From a checkpoint of a small transformer trained on Wikipedia.
Size: 2 heads of 128, 14.2M parameters.
Architecture: LayerNorm before each block, no biases in attention or MLP, hashed n-gram embeddings, capped logits.
Each number is 128 + 24 x the weight over the matrix's rms, rounded and kept within 0 to 255. Layers, rows and columns count from 0. Numbers have three digits each.

# layer 3 MLP down (transposed), 1024x256, rms 0.251, rows 959-1023, columns 128-191
148156164140164103135144118190119129160111090096122130106119118127135128130112112143145110144112112151135115093136128106127163141125120123161130146154127130097113106138160081151102103139127090
119142090117100094086119153147206118117145159088140111131131118131114145136110129100134143138126105161148135146112179112145125078146135100139146105127103139114085177125098123132100112124166133
110089126086124134151150123110148090133101113155143150103144154112152136170143103135113129114163151147114122118122119105151106154132142144116118114110134120110104139115103157091130131121122134
152167118141105169114087096141120142150129122138128132116164128117116132128119120138115117110131155094092148151094138169111143126114083154132135132144152139165138128105147123135132139120161083
121111125099094118130122131136133136174151145106133136101128109124167171141143101103120150085122168128098142125123095141126140108135113066147097102139163143097130120145142107112128093134139144
145124113139149113105112118136146126132130159150113131158114117131075119112165082099133139126131153150170071127120168127084132146112102127109179177143130168070123110154154116095138092095107096
104118110126115120137124146058161104119139111112129111152153124102082158141144124119142133111152141124100116129169129167111088110121158124147108123171136106158143120106146120109149134116133152
149146135146146075128152124151100120125116136072117117107131084103174133145106129130126131135101166108118111173141116092137137127100097119137134111165101095125154160140167119138150174136148133
122171096134134132136100127160158114132147108140169124102139157144148097145102142132076141132096162123111121087138126098125138125090070121105119113132093130145067106126157127118127076130124137
107110108128120101099113154131087112142120132114163098131130166155125124126128118102185175146096136124138127167126106127126109128155139177121145134144145134160124102103117182116140103128126142
153141089136117108131145107150146125174150154089118116130143169152169102148111128104111037120149128125156096111116162139140144141139155151083090141134077119150131133157137132134113152145122128
176109136117096138120143079143107159124093126158128130160141144109110124158121149170103086149133147130137147101087113164158109166103084148183132138164121128163119124114117142103117142118149108
140149089135134101151117136185125132118190158124109113113144101147133097119165126140162144120151126111133105110120160133142110128127118090115092125115117144121119134099134135131129140127119156
150133140098150098103123087145108115143125094169068156129108113127116084092136088124165066117110090198097128167091136101145086117091138140162104175126125113162101121146165109096103082172142132
110102131143168143125079143124064128144129132115093134126117182168068155127129168098149153176164123142143138139125143127156100096120065144138133141141147081108088104144158150139111096139100100
174120127117123113145140151124087148132126138135118131099111118151104134148120115085152132141117138128128138097103138108127125117145159153199167077125100128127145105168144120104138152114139156
128173142130112104107136128139138095149112120151131116141139153153118139128127071137134177130149124134147100138082124158133105127144084141148124117153121117119114158100120134113104084124164079
194146130080113145145106110124149127161084120115115123134094140115101161117080161112142125176090127059150141136130134139127131120120088107125097152156120114103175115104106166133085137146149146
142129107131114097181105128113152133112167132119127122111100103151140115143130161109128134155113142130102076089141139119124101091155162107121157118137133156096108101153078130136133129113128112
126134122152120143130106135124127164152118160177148147132120122138129151134143137148140115131113131142084138135141107140121109156138108125134138139120140145144095140121162127136156119163129139
157114097134132109104159110115134128143117130101141172127145138111124130105107137122127129147114109133128134156121117097150106148148120098144103123125126143120105147095105117097140097138136099
108097142126115145137140134111103169154114131127142158154106138132098157117177119130130149145134173109135107119113102129140095141131157157126137112081121101118096130105145134115177111159148105
156122147127107108116146115119123111120115124129134148137112123103123118103148122086119128129119175071139101086136135110169119119147168125083125105105118149108121123140115123146156110126143148
073135094130135121119140131163131105103176125121126109143182121134118098115139152122159138097155090152103140113141108135171123144124114125162085154151144139141118111083131129091065120130121097
173200080127170151134108170160202117108161106130122093111097109121128118099114113161138125140107123116161153141135099138104110104158123120151126111119094182139116176125110128139119115132120119
087144101159124107113137115138100152092109121111167129138102108089203134094133126198109109114100148132121152161123138125091148112095124106164156131125105107125120175141126110123158091124138154
115139146134142095125046137106131149126091180158156152093145173152168097175166104172149157142172160137090143098133135138171110131138153142136143105139140102117120122115176160112147117112121154
133105116141153128135141134107143151126127145118132111152095101115127144147129137099108125146191108105145131130145095106144142143155156135105105123118126130112150137119127111119062088132147157
142097154127115112112137138099201130116145128137113117101152140156146129109161126131170146120168119103139155137134112144112096134093104144136125138129122133137107132149135142131129094149118127
156144126136164124094125105151097134144153109075105120148140140129114133154089101143121142093136118131094142125120106035101132114122171139126105153169140156101148158147154136150177086206167127
166127111115093131191146159133113137123140131110115153131148155159143090144113121160173138175158131130130099084151165119123085126127135120165123120108134152122124115161105149097129067112139096
156108107122123101085165146123107105130130098130115050137111139108136109119126124092088140088172099122142187168135126127097147145140075106135111105106155137105115122118117112101101168153141142
117138114141121145155134164119130133142111115153130106125106109195116106162158138099106115169087097147121122117170186099125087151132131135114140105138165120108092144102195116152118100101097113
138102106127132138111119158096156155110126086157106095148148108180100126114184134094100128160097126108107113109188157120144142179160137096159104104207128179116087164132161142158119104111097106
151118133121077162124129133116148131125115143128130109210110110106132098125123114119120056140136111139105110123106123141093188133140094142131065069150160117094159123111123139170155095156117099
110154148158136168138150170166110136146150135106129151125166125140125162129122134148120095121130158121110150096120140134147134118040094120171146122160136146097149159123166136153115143079146114
105119150124134119118172126108149127113122134125153144131135139141118136120127077129135135154163131164104130121115109163154155111105096092116116130127131112158132170121096145151127154162147089
105095123137159120127146085145113128149120120146148137138092091109125105145098127148153133111165082113116097115146112115143144126125156138116103116111143132160153140122115155130147139125147136
114105121183112125138100145119136120099160104119136098162109192151132131158127133134113120148153101119133135119138140131140141111157098112077096145127114141089099139136109097121103094116141130
158124137103155114158142179163105100133126098088144135119143136115129123073138113123133150119142144097112094119085122092140124140108140109165100135151098109147118123152109161124105126137121173
115128124115123172163120142123117084102157123191133084118114141150104114130134145149128134136113107154161115137114147123100163121151116141094142113144143136137132129156152135119114123113124137
076111104112080133145087149091161126157098111120118153153140117137090162119101156122116116161106123146145160124148150113121116134142138128144085134109130146111099108115164128127141118124158101
080171118104135136089151142147127135149148166100131170131116138116120137075151158132126115112109120128109121169082145136120133143120097143152113155116107137136148153176130132189160130138115080
122131113155149146141133131155130111134120099190108132137130137117130116118144177121157169142112124114145154132120186116116120168118098141116118113127131109082114152107190130117115145156107123
144115122089144143176126134125112168140140113144097148129126117108129103139126142133133147158124110092151109123148112110188138129114119129126107115079161116116126131111154157139169139132128166
144138147083142111139145138156138116117116137103124127122108102124151146144099159117107099134127147106061144140117102116105111098096113114161131093146104138115143133110092140147142133123127136
111196147097117169095080129142143128170100121091108144180145095127125143180138150150161146137123159128143153160063183110150140084155106092096152103158100154166094134092136161093149106137190135
159141118104122146149131081133145110109158168142052117141068101109145124124156118125172175207166139109136084106100109138163136135142090122147115116114117115128136103131112132131132131126079135
089143149119141118082122117165116112141122132133132110150154144086094122151133094161151107127166103118139142132152095104098127144097113164151116151156126113162143131097140120104125101111125125
152150134105111171085172189134186127102148159122111110133114130109120118145142158137125182174076139110082107130130132124114118129119171115134125119102138105101126122096128107128158142149161123
140119159126107116112140120129141134117142129124183079093105095172081115115134136117134151131099136177106097130160129149125115137125132160167154129105122111138122146117109110117102138107099123
084144245101117142168124142109104134108092104083181174083181138115086142154135102174136143159125138098156105082092130057114131140099147124137138204096114155149119173141101118145130102147099144
169154154093143144112165156105123118104123142126137097157161112079166128144153119136147105092147114150152144105124156153083143148108136120107137117182123136142074151155140116156117132124149107
151091119116156128091152182162128126169142113151145148123122139145138102139104128121088114149135130135110106111112089154106137127124108131093107132124112163091106163187118172147076092159129117
113083124126065127173119136111171120136141168123148123145160113131091146109162139105105107088119162100102135116167124153132127102144078109103125106105203079111097151173097127161122147125118134
130143100102124149117161128163169114138153101129100088128118129141116102125130140119123171134196155150134152112118119092113133110091145136125171130154102139132164155078131109108161132128096103
127103124127119165136100143180155086131078088124147138165132120133113122066165153134133124139133158121069131146102178136112160126119115099130138159203126137120121097096132146126158121181099090
136126118138156132065129106125148121140123118117129101149120149172107102120145139109077209144136153105142147095160146115137130131119147094114125156108124147118102118122121145134186112102136110
128119109083130121140129116119082139112097117102123142105110168121111136140142164154124149112127125160159130138133120126074112155135129114129160096136120156089124157082106115113119149152111119
129133090112146104144108127109131106151143141138078135120116136101122135150121127142136157132088094122106131119173133153173127085121146123157167164089131097137081133131144143098131112154119105
131115143114103128129116162115124106120141121143150143106127146144099136103136111148127154119125106128132148128107137161118134183142178171124135129116083122135133114075124114114140111116166146
120143071115159129110089126128131115114181127098175145106155133149139130140134118105123164141113132103134084116142136128144135114142127105097144099107109134114146103135166117102134148103112126
106156090099166166089084086128106177154153081169106125147086103143123113135171114110114131048140133127165124106143140140098120122112131122145155168172154113150146096178112065155148114097140152
136171135137134128092112131116154154114106094110126099149138117086141099121149127131138117144124129149148135171139129103133119117094135145143091082150128090175182151114168154170103127177123139
092119129140108135124133094137129158135152122139127117127141125122148128126138101149135125139116112136157098141127106126135128165167153127117192142100137130139154127083163157103142156154111165
# layer 3 MLP up, 1024x256, rms 0.167, rows 960-1023, columns 128-191
165128160126133097117108133184145120093134143136125127161113153116090114139149157181155111115113118137136079090107120130113120099149111134092133100146154114160134100138134163168142169122113130
115130159131124093127129095117144141137116144122131120117135102097165154088120150100129094181160124183150108133133127154151153092120121134177081092107130111152126077165180160130167107096135123
115185118136094074134093107122112147155122137140149114131124129103128164081104119119143093112126168145150151142155123133139166148097100141140088123179156146122151096127121135125133122124117108
096083149093119102159067105135128097142123129131133164088109158100108119132089132111154105105152110103159095096109095151141107129065154188145101123101181147114128105125139117139128123156144165
129154113140118141152144104147064135141143136136109128131139127126168097090147111124102148126148114137124152080123146158127096106164109149092145157115126169170126135134120112107162090092131173
070107153135111098142134140134121110124114169108129111091118162115134150129115133110099122147128135104124138131137128144174099100114119127115097165154108138179117143154142084124110091104115131
101127123146118088140165088105153130128134114101158155108120124149119147152126124127114064143082157150148152136137125166174082148094069173122126143168134126114168136152103126126148118097127153
095137129149130159104123111151139102125133125141128159097117129120107108144150088119105142074150140109136134109115132105164106090099150164168158128140143109157139140154168138089104151154147144
155147126087111068141110124112116123104140133145142157092136154109137074112128130101135159103109153102118110149173116132171103147166164183115117167136096142116149116107117146136172135126118114
142122108132065096127136118131112126123140159102077108178113191109168144131118109123069081086089128109114155115135123133142146119106168133075089110097120092132126148139081104126134125119161103
115133162134149113079113114122145198182143121096120151118128105097108093131093132130129147151143139109076157115116139119123123135156144120164108125148087138140130119133176126148098097153104099
123159096093133140134178159165143091128121103119143072121118150159136150119141149169099123054180119123102143137174088122108137136125162096147085125137148072086139132162133116136115150086100138
172176155155117079115113121131095173141132090109124137155118064116151151125083115116105107133137150127127113133147165184129090173144116151163113132160087150153158121168064116162085094147181115
127122123137110128108128139149165150113116132153095104142121089138151079108113125133111118106121089142121132154181146139083150158137159120114120161146160120126087124128151104109114086141154095
103115110126080147093084140104108144134106124114110167121124165135100128163126107120137098156149136158106131140151099131105103129091141139164126136114108113139125137139134102160126162098118154
110128140136132123129114118148142124117116140139161156121101154091139105124195113125100149116122120120104077124087135127115150170141145119128121098107123122145119112114138165148143118104169138
110127104158113117144133165112142116171096129118079174113155141108096150123115141144149113119105087151101149120127150117114113128159094144147131130111125120103103149143119180124131111148103120
163121126106150096144135113138149118146151076140152133111141102131108114133097142117147169146151102129079084134127132130154125123110124124125127133158117130101109125124072140149152150147117118
124113090133151111119072138128135136089155152118120141121117105102124142139157136162162119142138132096131092131135106153109091142113129147143117127143099124115130147150108139127159176168101098
128099173145091123134102069171121127152106114114178104097085117094109119120120152124178141132133145143133142162122129090133116152134120079134131154156127134167135121189172111111097123134167190
129126101096102125110151127124106112154115132130148112110133139119151135079124136124134118124116127115128121099127172158125168156130107103115122118160174109138121128128129081132126154118135135
126120116122129134175131095151157094128135114140153105119121156108129156114167135171139151159091130163108140144140131116101140132114093126139122143143140122142162134148157090167161143122131114
167118094107141109113135117115126107138110122137121115119065132168093133119117148133129120104130098084091147098156133096125105117137109096184139101105182164155120101152120115140108117120163144
135160114139197150109108100144152104163131144125104100129138142123125105115135118139101129174143151116097149108129123136115119147104205130127186138128121085125150093099097115153124082130089128
174115113148146106175124093124113162133164136108150103120141125108102119143180134112147158107124133123135128119141127113117141129134138102099144154135157140114096145145102085119147150155084079
140169142191160122155117101133105138137132153125087140140108120142138159118144152117145124085148131112119118094121153137165128132155160143118127139137135164136126109165188149074122186136108105
136128129141120117149102112116155112132145124129135127097093131154175163135131164087121127140152134115152110104120099125114101139114150171105120082141130146153115112112180146119156119135109136
075153138112106139149147113101159143129161135116116119124176124164178126125100118132144115130148171180149116160064138145136088104101152112133146166106162141128074136160144119137138130129124157
156128143125148115110117128146110145162114139105133146159104129120153136100083115104134167103138110141150101098081114097159103147149139110146114138121109162135149120184150137104185090176099139
145184113131124154092160148164127119114152127133127125088153068101176140113133120093169168163103110117090115101135175144112110124169087117107150134106117143153144127125144127149139148070112136
155151122120094151157140097112151145123090128138126127218158108112147098078107096145114152091123147089153152108135133087104134116146136136154132144088162191152107140101147074110116121122148095
122135127107151147103149144126118191123107103104151121115157157103114080118117162095163138110127085134120136141135160139117143150075139150156128137103134134119131078068131191148169154114149138
109139095110184137093109095089127113095104169150117124133122181089118138158185137134117155106101119147132214112161144141133092146106190111121102125109137152120184129109103128140133123106135134
113170130111111136118112097127077180117102120127132161115062167124147100108123123090146104098158118119118094145121116108153123101086109136117125144106135089148136118183087147141126102120171128
135152171053109093115149107131124101140101138196095123117119143130171128107145148116093105102172164130184161136097106135158174105089160137101147118132104120138072137134128170112087129169136075
124131115106153140127155135128123147122093143153101207098113121108143161146137149090095151108165090132129092102116124120118124102086166109118130130115090121155144097160126111158118098141154133
102154113126101150125116123100162140118119169179103100095114108127120183121141125142145149154117110169114162121125162139123119173140162124118120116113145186141092107117120145124113137145110142
148112101172125157128124106119138093098150113069133117107100107111130171095100101170113106139129129118063145112122115118159116130160128167138162116151118155153144150144089118156122119126099152
141151120127131097122136154134114117119131116140108101092107111100112119133080153127115127149134093089114138110145133104135114148164115131130138134151133114135166148125146117173132128154152106
133133119130108099155091111147146148160152141110132157162096128170131137129121091128134141091111107115091096167149126158137133159143157110133085123173109103122062107154123099164133165133175112
139128063111127127084137123119142140170151081104122118137147139089144143173103157104142113120152069150125137092109137166131111127103125140160142107084136189104153101152174090118127131142136194
124116119139139140132127107134108136142104095118138154156154105111082139086128162114107072102172142131106100146125103143147129086177148175096143137122125101183132166152093086124191128114137136
133120132136154141125064130116122142162128110142143140161114154161106133167163131091141126144132129122179127150136130114115155089141119154113130102073122138123135126139136154113084134121111151
159116122134153118145146143158094153122120137148143112112108125164088138125148136147148103093149124143151136159090165180129069140138137148134146116128137098132133142113149123131130136138145112
110105107139137105126110099155131116131131101145116148102154097153095159171168124130158175129091136123109118172137120118105101079119119156124098113109092142097119126097121116111155151163147137
126140130114140120102140204112134185125108103106093153158133123167136151154081145152099132141094098141176087151119175140101155133113166160132107103132117184121121132122147122146139106122091143
149130115161150127114145101138136142147115134108075124094158128123123125074137148112103134142153125086120147138118138120140103084113135114129155180135083126113128132125092142175141161160130137
119101126096150102115109111119168122160099107097094166156125133139124139107150105169136135120143146117116146101136162115121108109114126137109076112117177088123114101139077112122126145142122123
153131143172157174103123122151095126128091165149148125139123136099108103040099124121101118109160108134107109105128098108146105110103122171103089158124130100174143134146121112144101101086133143
112169088132107153099118125168152138141093164123102139153141082119143111153108123115107093101123118116108148162130153138100117133178125095119126137139148140134110132144126153106107132175159137
110133098089130156128106088103158127057172133115133115123097137101114136099153114127094156125176126185128082121112128086093172169092148174136117148093160123103096129131153140137091113087114146
153123132099136147085141148135157082143154109148142110088148133109088107137156126140131078147141132119143132121128118095117112141132120144117068103122153142148104095152133128138103137107126132
118124098177131149130131147149138153134131099128135180128102167116133053147104126144122120125115137168087106113099080142134168123125103114121136086136122139141125109132122130171107093179126085
097108129162143133122118111111136167097087153170103105133113126123122130101151126147076092165126099123117121138092110116138101131114165132098119186128141109109137137122075126140076137108105105
147139111119107135116137115099158129137139149137123095147131155152115170075141158080122107122136145159103138117105091113103131095120125156116121170130124107197092110143088149136165095059082167
120112165155125144117125143120131087144131111103137165114110143171110143093157105104154135086097126082105156119111191114148124139080124149119133165116144152127129100158143118149135101157136152
156141105123134104112130146151174162175144151164098097121108146108130104149149137125104130111117133124143133154114113149166138146083119145095148119102118154092138090162167143122091128135158052
142108117092123139124144128108115147107064120131134118138111139072134124088135084122144099147098117111147125137116136171118137125158111149108129104179095104161119103150089150116102116107117137
104143113205150127155122125160143133124142110120111126147140131106175108145181083125131105116125123123150134113136129123158113102103161067133116152130113158142108164149141112134105148166101112
121122093132132119132081107125115158130104144140118087152135087146096097113137078094153149128120145166152123103151144131108138125120109146133097150125093127169114134072143149137173081093119152
146100133137123127130185128110122105144151130140128081122148113155081137099114137153127171132117160109142108145131137112104106134117110108108147078137152100098107099160144095086134132129085167
134128103172164105143121131134126093149104116131090129064140131135133133137115146078100119115135109102115130131124122106107090159157160110135154148114107110146127080123099120148102096133133088
141136152141124104150142086107144144072145099164154130148140148110140148111108126085141102145122136137123127190082130113171170118160136128112098137105153125154146128103153123080150092123133113
113112127158154127121126143153111103102110148094135078138157063127109150119106117132150085108123121140111160161079111118089119146148118107110147147090097138139164146089118135119144116144139168